python train.py --num_hidden_layers=9 --hidden_size=128 --num_attention_heads=4 --num_key_value_heads=1 --head_dim=32 --intermediate_size=448 --vocab_size=8192 --hidden_act="quick_gelu" --norm="layernorm" --norm_place="pre" --norm_eps=1e-06 --positions="rope" --rope_theta=10000.0 --rope_fraction=1.0 --qk_norm=false --attn_scale=0.177 --bias="none" --tie_word_embeddings=true --parallel_block=true --init="normal" --init_std_qkv=0.0469 --init_std_o=0.0111 --init_std_up=0.0469 --init_std_down=0.00591 --optimizer="adamw" --learning_rate=0.00467 --beta1=0.95 --beta2=0.95 --weight_decay=0.041 --lr_head=0.0146 --warmup_steps=336 --schedule="wsd" --decay_fraction=0.715 --decay_shape="linear" --final_lr_fraction=0.0 --batch_tokens=32768 --max_seq_len=1024 --doc_mask=true --train_tokens=158500000 --max_steps=4838 --dataset="wikipedia_en"
Each number is 128 + 32 x the weight over the matrix's rms, rounded and kept within 0 to 255. Layers, rows and columns count from 0. Numbers have three digits each.

# layer 4 attention query, 128x128, rms 0.136, rows 0-16,32-48,64-80,96-111, columns 32-63
124149126113130124125124151131144125116165117129122129128130132116110120132123141141101138135123
130120095126132163147100167142107141138097169112096172120143140159099156130129150129145116125114
126148159133121131129132096125116106122118130121145103132121128075196105127115122128141103146149
126135138145164159179042140146132141105123145143113177126128106164070140144115176136124133130131
147135123115125077077168141116145099142158118116121083118116110118163135098106090110151103171136
102117160120157150181127145145130099116065125120119169141145109123127130109103118123092144090128
134119142129130078070175117133088106143160106099112120134110151096097126112151093119121137145155
109152124156135181173110226124182129104086112186131107104146079126171131120098169130163152131073
054105110145135193133129138135109132175186171168154139139138141148184158113101104153163135062125
113105126130174178144189192133110128147162139134116152097089108130071151154127154117109136144169
130158141144139182149104143114107141136115123141105078117143134105135119138070102150128118156126
119074135133145164182153089138159086063117118185127188081151069177124163121052115148137068047069
081149122106131116123118102108066100170121089112131201172147133129103149088128132126072091073127
145079166133117162194065105156157165134083171120148161149101151134122091152137080126157157126060
154176142164141171149155146103175139108122163142142170125105112094144137113178140138131174125054
146165122130084188150196102134143122092141120164132113142169119133230134096092131146100101152045
118143129152134137137131108116132144115121121135140115133134132109112129141137118128120129160125
093165192167124127198128167200198100104144124079078132062230122218147095077086022182154145253085
074101116163135149140147171138171123132119096100146218111190094193117099095098110163164188173105
223126107082094111155135141129087169146150164179093119149033169052181142147152186091098101034149
086112145148134154118104142151197129123131140150134123093186127189115129094106065185147165179109
189130153103087117089115076171157171126176124120125128125124153120098116167143141082124069100152
091135118159054121125099124153136127120135172121158166117089120140110151087099103122113182114076
203150134144102121132073139134152138159072201108083101130083154112124135104112132126112191047119
112154175131103213123178115094129125091144150127170141136113093167110079176118104099113134154064
052070137125118151180138134116118141114151146109168095127166112127134115112135112155123179163101
179141144112169127121094157115095195080084128068100059109139143135160111120116151148149130062121
107137127148111126167115135140122111128135141146134111104112171112163117131131159131122128167150
114074152115104116095186121194074167119165084102180153125175069181051155158116085122157077113077
075164120114163178078138092088152170085109155111147128129104115147111172149138191116171153161122
135167114089202138158172072045171139123202139131139142161052162064142133214107095089150121075197
114164167161115145125169093162134111144113140133111121092161142139066123154108128139173150194101
139114144160096101179140155161094106150142162124142107121133088123144133105129139121171101122052
242139068057074145116000096000029099116096196214098172255000121034160142254113153020036244000171
125138080113136123129108153146126119138100167094152148140129126124138102138124123143116136131137
054107116148182140149156116164113110122080153121120179138131087149162075109087135151152109141102
177158138128122114102117122078156116105178092127103064107139149123092166134153125074159154125147
076123104171189120115134135148098142174111171152130147103171149175169111126038092164123056172107
197090121131093101089146059113143117107184075102062144109100135116101130098210140077042116124130
096139186213126110122080142117115148118086143111104196123141153212135068149080093131137078148082
132096164151046140096123162082114111136142093091098169158051211005132158105239120106147232112174
155165145095162151135125149092172147089153136187091070107074064162106088105117103118150188134052
066120167121155149120118111163103176164152123153192150131182156168150134130095115147163143130123
218144223088178092122157149149220092117167192113217126136123065126133053096137149107140144090198
086166131143159177147154167121132156150131129142132089114125160169147114093069096145147123155102
121136188142194132108188070169153147111117123171150172108163063142054114118006122124122109127089
077143186104148136104146122099136143154107136105132183163188152140099076076073124138179085155113
119111113126152155142142090150082122111117185140127144153154186139100120169102144140109115081099
129197134145118156127076070163129126107075136066131158110178204136049119104079092115141158140105
153119169206116164112138164097138158179126150064151200160135101139132129102163106138186133120104
148144150120090113118111121132138122132134099118122123125136140141139165107144127115114120121131
146138119143129141113134161136106099123116154113117211126118145155137071103110147135129171134134
132144165179100132118100173119125129147091099092070165142144156130112067057109072149172145167085
103107074087151108133150088127124088104167128136161087121107120127155149157135124127127119116174
127153210167105113125083188115119139155102132096083143127146130120125079076093113135143105116078
104102086121181125154170095152115129127125141167160130113114116123080154178112148116148139129182
089181159134164133137133120111109156139122128121131178125134122103127104129144080134122164128056
128174169146115152105120155119118160113077094094129092122126149114183159100132102143129124137148
184136105123145138102109098130140184101052125123163140105112133172128117101124144150169126142065
138072153097135142152095070085130111113145107101138149180143130149203115113167140138154142179127
136140106094129129175162174121128126098157152149078155110162117143121124110114168147164164140171
093141112135114174182102147150108086125122140102107190111119136097134101134109122133133145142161
174129121130172100146122162130137140142165140127113126079137089087087152125077114122139103116121
163122159130103116133086136106154127123099128130115164147121099056129203117100090116121156129187
076114126114175115087123119136132108185087100155133097136075123150123194157147116114123092056152
165147176110157162080165065120174162149086127161122104111137149167107126106097137121142218090084
140152158149121144149115135129126097146105105165165112151151121175076158113114130128174106107094
# layer 4 attention key, 32x128, rms 0.103, rows 0-15, columns 32-63
138124153139139066077170158137150115122137093096100119082152122159083123105125095158150142172134
145123136141139121108163164176135161133166157126148110095069103115133107164132134139102141129127
175108123120123119140091131075142134140118137124142163133156121129143165138127144110124117116128
119144142112108139128161119139116130138137119112112165132105135134117098093158108173105135152131
121141127068155094095072167118147132099137122154146118155105137109119145164075166117100133129145
138109115126095172136155118123145190133141132118149135111129138118119131138143124167130121179126
145007054176072091157134146140140158189073092093130181062116190076109169108105105141128109143141
124152139162150094135162112170131114108175143155137109108179149139133141059069114111156123159110
131126151165135163160089152133087086149106150155146215109125117132163122131118151147145126101167
140122162106087106152135111176101126152114114080124136163126100160113200112076116123110083116131
161159125040156132103041050047034070110106108190199097237182098078123239172059155052068134110104
170158162029126221110113114116101158123092151133046165206103176166102147100064142109130081084115
071139165084117109112096192100093145146183117108154112141104126159093144126120104139115138171146
101152158148111111137119173165170135126134079091069150040114124161124073105146126213159132196149
101117152156076222092116057143138179099162144149134092163086147105145114179103170070143182131119
158146146133056134163106124129103154120146087210127114128100145103132140078108083135110083149073